Weights of a small transformer language model.
Size: 6 heads of 64 (2 for keys and values), vocabulary 8192.
Architecture: RMSNorm before each block, rotary positions.
Each number is 128 + 24 x the weight over the matrix's rms, rounded and kept within 0 to 255. Layers, rows and columns count from 0.

# layer 3 MLP down (transposed), 1280x384, rms 0.0652, rows 574-582, columns 128-255
[[137 143 140 132  91 129  91 124 112 136 109 126 139 157 119  86 153 154 167  98 120 157 103 126 112  90 173 160 143 127 120 114 127 143  90 188 175  91 116 163 117 142 122 136 110 146 106 122 142 136 138 164 162 151 132  83 127 117 105  97 133  99 133 160 145 154 153 117  95 105 128 134 134 133 148 117 143 131 134 154 128 110 165 114  78 142 111 118 113 100 156 136 170 137 144 132 141 160 149 159 113 111 141 110  77  86 132 156 132 132 155 150 133 130  94 143 140 118 134 115 164 109  94 109 104 109 116  95]
 [169 129  91 154 159 104 137 143 148 107 118 128  87 124 125 111 119 136 162 128 128 199 139  93 135 148  75 148 130 159 112  75 113 119 103 121 154 166 102 131 121 160 113 124 126  76 142 140 142 143 137 101 105 126 103 136 150 148 147 126 126 127 102 124 127 159 149 170 174  95 141  65 133 127 111 139 101 160  98 131 137 202 136 144 114 148 114  98 145  95  99 141 124 140 146 151 145 120 144 128  95 141 161 131 103 106 146 113 114 121 146 125 160 137  86 139 115 178 129 107 127  96 145 134 130 129 150 119]
 [137 136 115 130 139 119 127 144 128 152 102 120 123 133 134  98 103 139 156 110 129 121  92 155 144  94 105  86 179 130 115 135 172 161 116  98  83 119  95 112 144 152 146 135 147 160  96 162 127 111 125 101  89 153 108 117 135 109 162 139 165 110 108 134 133  95 126 107 129 107 103 116 122 140 119 127 130 155  90 145 128  74 103 151 121 158 109 179 135 113 133 138 186 139 112 144 134 129 113 164 118 104 143 112 143 119  94 122 106 110  90 138 104 147 187 168  91 117 136 154 142 161  96 114 163 128 121 121]
 [137 122 133  99 127 172 127 143 134 117 146 128 152 108 171 178 185 152 164 160 153 129 172  75  89  97  96 142 119 139 158 115 173 147 126  92  54  88 138 133 109 134 109 111  94 141 133 124 128  88 134 113 118 142 153 114 107 126 161 150 147 149 168 121 147 143 107  71 103 132 156  80 111 116 121 158 158 152 118 139 137 105 122 141 122 103 131 118 178 148 102 157 147 193  87 125 109  93 108 140 124 121 129 151 121 162 133  97 114 141 130 184 160 145 110 114 158 106 149 152 154 144 136 147 121 121  90 103]
 [134 138 104 162  88 117 139 111 143 122 158 108 158 129 105 120 117  95 126 105 119 143 142 132 102 109 129 119 137  93 125 137 121 131 169  81 116 140  68  70 119 124 162 100 127 150 149 154 105 168 110 110 141 127 151 155 146 178 134  93 148 146 135 122 157 136 109 109 189 109 135 118 172 129 169 107 121 158 104 136 155 123 126 110 111 105  97  98 181 108 154 131  83 132 130 145 169 139 137 137 133 111 125 154 105 125 109  96 103 104 111 107  97 145 147 128 150 100 125 132 175 122 110  98 120 154 150 142]
 [ 94 108 171 127 127 122 147 151 120 135 139 153 131 153 110 103 146 114 121 115 129 143 121 127 160 139 136 183 129 128 113 156 154 103 107 150 112  93 112 115 140  82 171 116 130 111 133 107 138 111 113  81 107 107 130 149  88 144 117 121 111  86 112 119  73  96 124 148 110 163 138 113 155 126 152 147 155 131 115 123 138 109 146 131 150 151 127 110 117 127 160 102 146 102 118  94 134 106 114 107 101 119 130 107 141  81 144 147 113 115 117 159 114 125 158 105 158 107 133 146 167 111  74  92 137 147  77 138]
 [104 151 105 141  51 126 121 130 116 139 146 127 147 119  77 123 131 123 137 128 106 125 135 127 128  70 160 124 124 137 164 119 136 102 109 115  88 147 106 144 149 100 134 115 120 128 122 124 112 132 136 132 104 136 145 126 150  83 126 125 140 151 129 132 123 103  87  94 126 187 142 122 149  96 137 172 168 107 143 169 119 112 105 134 146 100 110 154 143 116 137 109  98 165 142 133 136 131 138 120 151 134 108  98 152 155 171 116 143  87 161 149  98 131 121 125 164 134 128 122 119 144  92 112  81 153 164  94]
 [163  92 130 141 134 161 102 122  86 189 105 125 103 124 118 126 124 187  92 156 127  92 159 115 124 113  82 137 100 103 131 140  92 166 147  93 128 147 117 113 133 119 121  94  98 144 100  91 144 152 128 118 138 142 142 117 114 116 158 159 144 162 152 112 154 133 142 105 134  82 146  93  98 178 111 180 129 152 118 125 120 105 133 108 103 124 156 126 126 103 144 127 128 137 107 100 120 171 122 121 129 130 112 137 126 132 125 132 141 164 115 148 150  95 177 125 148  64 159  93 145 109 132 154 140  96 195 119]
 [130 116 127 180 138 126 146 145 112 131 111 127 180 133  99 107 101 143  93 103 121  93 139 103 111 159 173 123  99 145 122 164 153 106 198 118 152 135 160 134 127 146 104 104  90 114 119 152 124 109 133  93 119 152 157 124 160 131 125 120 167 147 114 121 109 139 126 120 155 162 148 154 120 148  69 157 153 155 162 128 116 105 126 107 132 117 114 142 133 120 125 112 118 137 134 107 157 122 134  98  74  79 140 142 102 130 127 106 116 145 115 129 180 102 125  93 110 109 122 121 120  78 154 171 130 123 106 123]]
# layer 3 MLP gate, 1280x384, rms 0.0774, rows 575-582, columns 128-255
[[166 133 118 133 176 182 170 100  93 128 167  58 130 109 170 105 124 102  99 113 122 135 157  80 116 116 122 141  81 157 143 107 133 138 100 159 107 132  97 138 122 117 133 143  95 107 129 157 153 147 122 141  64 126 154  91 115 143 115 126 161 143  95 126 126 138 137 131 130 151 115 144 129 127 144 139 121 139 102 131 123 126  91 115 100 110 132  99 141 142 139 154 121 118 132 117 120 132 129 136 168 119 144 130 109 119  93 143 166 121 138 120 131 128  95 141 132 170 145 128 127 125 114 157 125 122 117 168]
 [159 100 133  80 151 125 108 159 114 122 159 152 106 135 137 131 108 124 130 128 111 104 123 134 131 137 132 143 105  89 120 101 149 145 136 125 123 102  77 118 137  83 114 127 148 172 141 111 133 134  89 120 112 170 117  92 103 128 146  97 142 133  95 137 143 181 135 143 110 146 159 133 101 105 160 132 122 105  88  94 112 125 175  86 121  99 130  89  90 141 176 112 106 132  98 108 141 121 118  99 151 123 124 106 140 111 124 153 127 115 133 121  98 116  91 136 122 156 117  98 137 143 122 114 158 131 140 129]
 [109 155 174 122 117 109 172 115 128 105 112 124 140 137 111 129  97  93  74 112 100  93 106  77  78 132 159 142 151 215 129 145 121 109 151 137 172 106 160 118  86 139 143 128 163 120 143 171 158 150 101 104 122 134  77  93 111  75 140 138 129 142 122 130 141 140 150 143 142 130 121 116 103 139 113 124 118 123  94 149 133 118 128 123 117 120 121 181 110 127 148  67  76 118 147 122  86 133 172 101 121  95 132 146 118 153 146 125 111 104  86 118  72 125 101 121  78 121 166 136  65 121 147 102 146 128 134 130]
 [135 116 119 126 166 135 134  81 137 105 136 154 106  97 170 101 139 108 132 153 118 145 130 152 114 164 134 100  92 143 133 129 128 166 161 133 147  82 146 113 156 134 106 120 111 115 110 117 126 134 116 137 116 117 155 116 162 139 105 118 150 109 150 146 116 108 111 128 118  68 151  98 121 141 173 155 128 115 131  88 100  92 133 147 121 145 150 140 175 140 140 163 182 128  98 127 135 128  94 125  81 149 155 122 125 182 121  99 124  98 142 133 116 125 153 129 154 105 103 106 141 132  95 116 137 148 139 167]
 [180 109  86 165 129 133 140 119  87 147  93 162 147 195 162  99 168 137 109 138 141 170 140 142 129 104 115  56 106 146  79 157 161 163 100 159 131 137 127 126 132 128 118 113 136  95 142 133 104 111 137 135 159 133 167 120  84 138 112  71  83 131  68 112 133 139 136 191 126  77 145 145 110  51  88 101  62 106 170 151 170 146  92 175 172 134  81 121 123 121  70 119  72 196 117 113 141  99 131 144 112 112 127 110 164  70 112  85 112 159  98 120 154 175 175 115 101 155 174 137 145 137 105 123 118  72 153 127]
 [138 109 127  96 186  95 143 123 107  95 105 112 129  92 119 110 165 129 145  90 137 137 115  95 155 177 130 161 189 116 167 114 110 141 155 152 157 149 144  87 136 105 117 126  89 146  55 153 137 126 131 119 121 189 123 133 154 128 118 127 126  99 139 129 125 101 154  94 110 108 123 145 130 110 126 127 144 145 114 145 178 157 126 137 108 135 157 105 153 144 111  95  78 121 148 157 122 160 167  92 143  86 139 125  56  88 154 120 119 111 121 137 113 114 157  90 114 136 175 108 145 155 141 112 120 126 125 112]
 [ 98  93 135 152  90 101 122 104 136 113 144 126 133  90 102 145 122 113 163 119 137 133 100 117 139 152 132 107 129 107 147 148 126 132  96 120 117 133 116 131  50 168 113 109 111 166  79 108 180  83 141 112 119 113 164 101 150 126 164 126 114 113 196 135  85 146 132 146 123 140 133 159 119 134 127 106 171 140 117 115 134 116 122 137  92 140 124 131 134 122  78 126 117  93 110 165  94 162 168 136 141 146 161 156 191 132 148 163 117 113  47 125 169 140 143 159  98 110 130 145 118 128 112 138 115 111 138 117]
 [ 62 154 147 166 143 141 138 150 164 109  84 111 104 108 143 147 176 107 163 108 155 135  94  90 152 153 165 160 170 130 163 150  60 128 123 118 129 146 123 122 142 159  98 119 125 128 143 164  89 159 110 147 174 160 144 154 117 150 136 135 113 115 143 148 131 139 133 113 171 112 142 144 168 131  96 117 150 117  90  71 117 167 115 142 163 135 164  90 127 159 119 134 139 135 130 112 140 109 134  84  84 113 127  98 138 123 109 143 148 111 140 129 142 125 105 105 115  82 131 114 146 180 141 104  72  63 117 139]]
# layer 3 MLP up, 1280x384, rms 0.0771, rows 575-582, columns 128-255
[[136 135  89 151 126 111 157  74 133 148 143 160 119 150 153 111 123 118 170 161 177 146 100 133 119 119 106  87 110 146 141 145 113 114 114 155 103 139 131 142 129 122  99  89 161  56 122 104 120 155 137 109 164 135 155 139 132 164 163 118 143 111 108 151  95  86 156 113 100 177  78  88  94 142 150 134 132 118 111 148  82  91 144 136 135 111 171  98 110  96 133 123 110 132 171  93 107 136 145 170 107 180 156 138 177 134 104 136 155 169 125  91 106 146 172  97 120 140 153 118 138  96 154  95 154 121 145 120]
 [132 122 130 125 122 113 152 116 166 114 140 160 136 164 101 126 110 119 114 187 184 138  95 142 117 122 100 138 110  79 103 147 131 130 128 135 133 137 139 105 120 102 151 156 125 149 116 102 136  97 113 128  99 139 130 152 116 121 121 139 134  91 116 132 137 145 126 147 192 131 131  80 128 144 166 126  94 113 143 160  96 170 113 158  98 131 138 140 113  99 114 137 150 144 139 133 108 161 116  91 145  96 124 122 100 135  97 107 131 140  95  92 100 141 121 162 142 144 137 106 143 124 126 126 121 137 108 113]
 [142 129 170 171 137 107 107 155  91  70 111  93 117 139 158 132 148 164 128 147 133 104 121 126  94  99 132 118 144  86 120 161 130 147 106 142 139 147 147 155 144 129 143 141 146 174 101 156 134 120  95 136 106 108 152 111 175 148 144 143 128 154  86 130 135 133 140 103  95 178 146 131 142 140 101  96 126 105 130  93 149 118 151 139 145 170 126  93 116 173 169 116 114 144 121 154 161 151 172 127 152 136 140 135 198 155 134 111 137 126 131 149 154 116 129 122  74  87 142 156 106 118 163 116 131 132 133 102]
 [138 158 125 103  81 125 173 150 137 116 147 165  91 134 104 102  82  91 124  99 156 148 136  68 158  80 113 123 163 124 137 120  92 167 172  95 163 115 105 114 132 119 172 153 137 126 129 121 132 152 132 115 127 164 126 109  88 120 135 154 114 140 146 161 106 129 139 145 178 154  91 111 174 134 105 135 139 120 109  83 196 155  96  73 134 142 162 115  83 125  92 144 102 107 128 160 111  97 174 127 153 135 111 155 139 103 124 139  94 106 120 128 170 149 124  80 147 134 140 135  96 115 118 126 134 122 102 138]
 [134  79 127 164 106 124 123 163 140 118 109 101  95 140 104 163 167 178 138 120 161 147 114 163  83 106 121 101 151  82 121 100 149 140 143 135 145  93 105 120 123 118 117 152 107 146 130  96 115  84 104 140 173 157 117 120  88 119 133 130  88  55 109 133 130 118  87 142 169 161 144 160 140 129  79 134  68 100 178  87  82 104  98 153 138 128 111  94 116 115 188  87 133 116 111 132  97 107 154 143 111  81 182 121 183 114 112 126  80 146  82 128 198 143 115  74 159 112 112 145 102  84 153 168 129 100 163 120]
 [181 104 134 107 150  58 113 116 153  93 156  84 123 160 132 141 144 158  93 140 142 132 143 148 136 116 154 120  78 117 118 156  93 145 110 133 159 130  86 145 119 137  90 138 161 156  85 107 140 132 124 130 122  88 139 103  87  61 147 138 136 112 120 150 158 133 127 153 124 140 165 108 152 159 128 161  58 136 136  89 102 142 126 116 123 103 115 126 129 162 136 144 149  86  85 114 160 131 142 149 110 132 106 140 151  95 116 169  89 182 132 152 150  99 124 115 101  99 133 108 114  83 143  97 146 102 120 134]
 [ 78 142 180  96 116 178 174 151 153 128 122 134 139 112 131 140 111 176 119 118 202 103 156 113 195 109  76 149 129  79 121 167 151 155 114  88 121 123 146 145 153 103 163 135 107 145 146 133  99 169 145 135 127 124 107 116 124 156  96  75 100 152  78 108 172  88 162 146 137 131 185 116 136 151  90 163 173 145 180 124 104 124 140 152 105 114 112 102 140 150 148 113 137 161 125 135 140 128 164 129 135  93 116 158 134 165 133  99 145 124 131 113  92 145 106 122 112 120  96 157  80 128 125  95 141 175 113 131]
 [104 117 169 115 130 163 101 128 110 153 141 134 124 100 117 168 128 112 126  96 120 123  98 112  91 139  87 143 139 132 105 123 111 163 129 157 138 105 155 141 152  95 174 134 111 129 111 118 174 175 132 137 107 136 147 135 105 162 154 113 167 115 123  80 160 129 112 118 125 101 127 140 106 162 120  91 139 153 168 120 167 141 121 147 147 132 120 138 103 159 167  97  91 132 132 150 104 154 146 120 146 152 117 146 145  78 138 123 142 163 107  50 128 129 116  96 120 134 139 158 123 176 133 158 109 118 112 126]]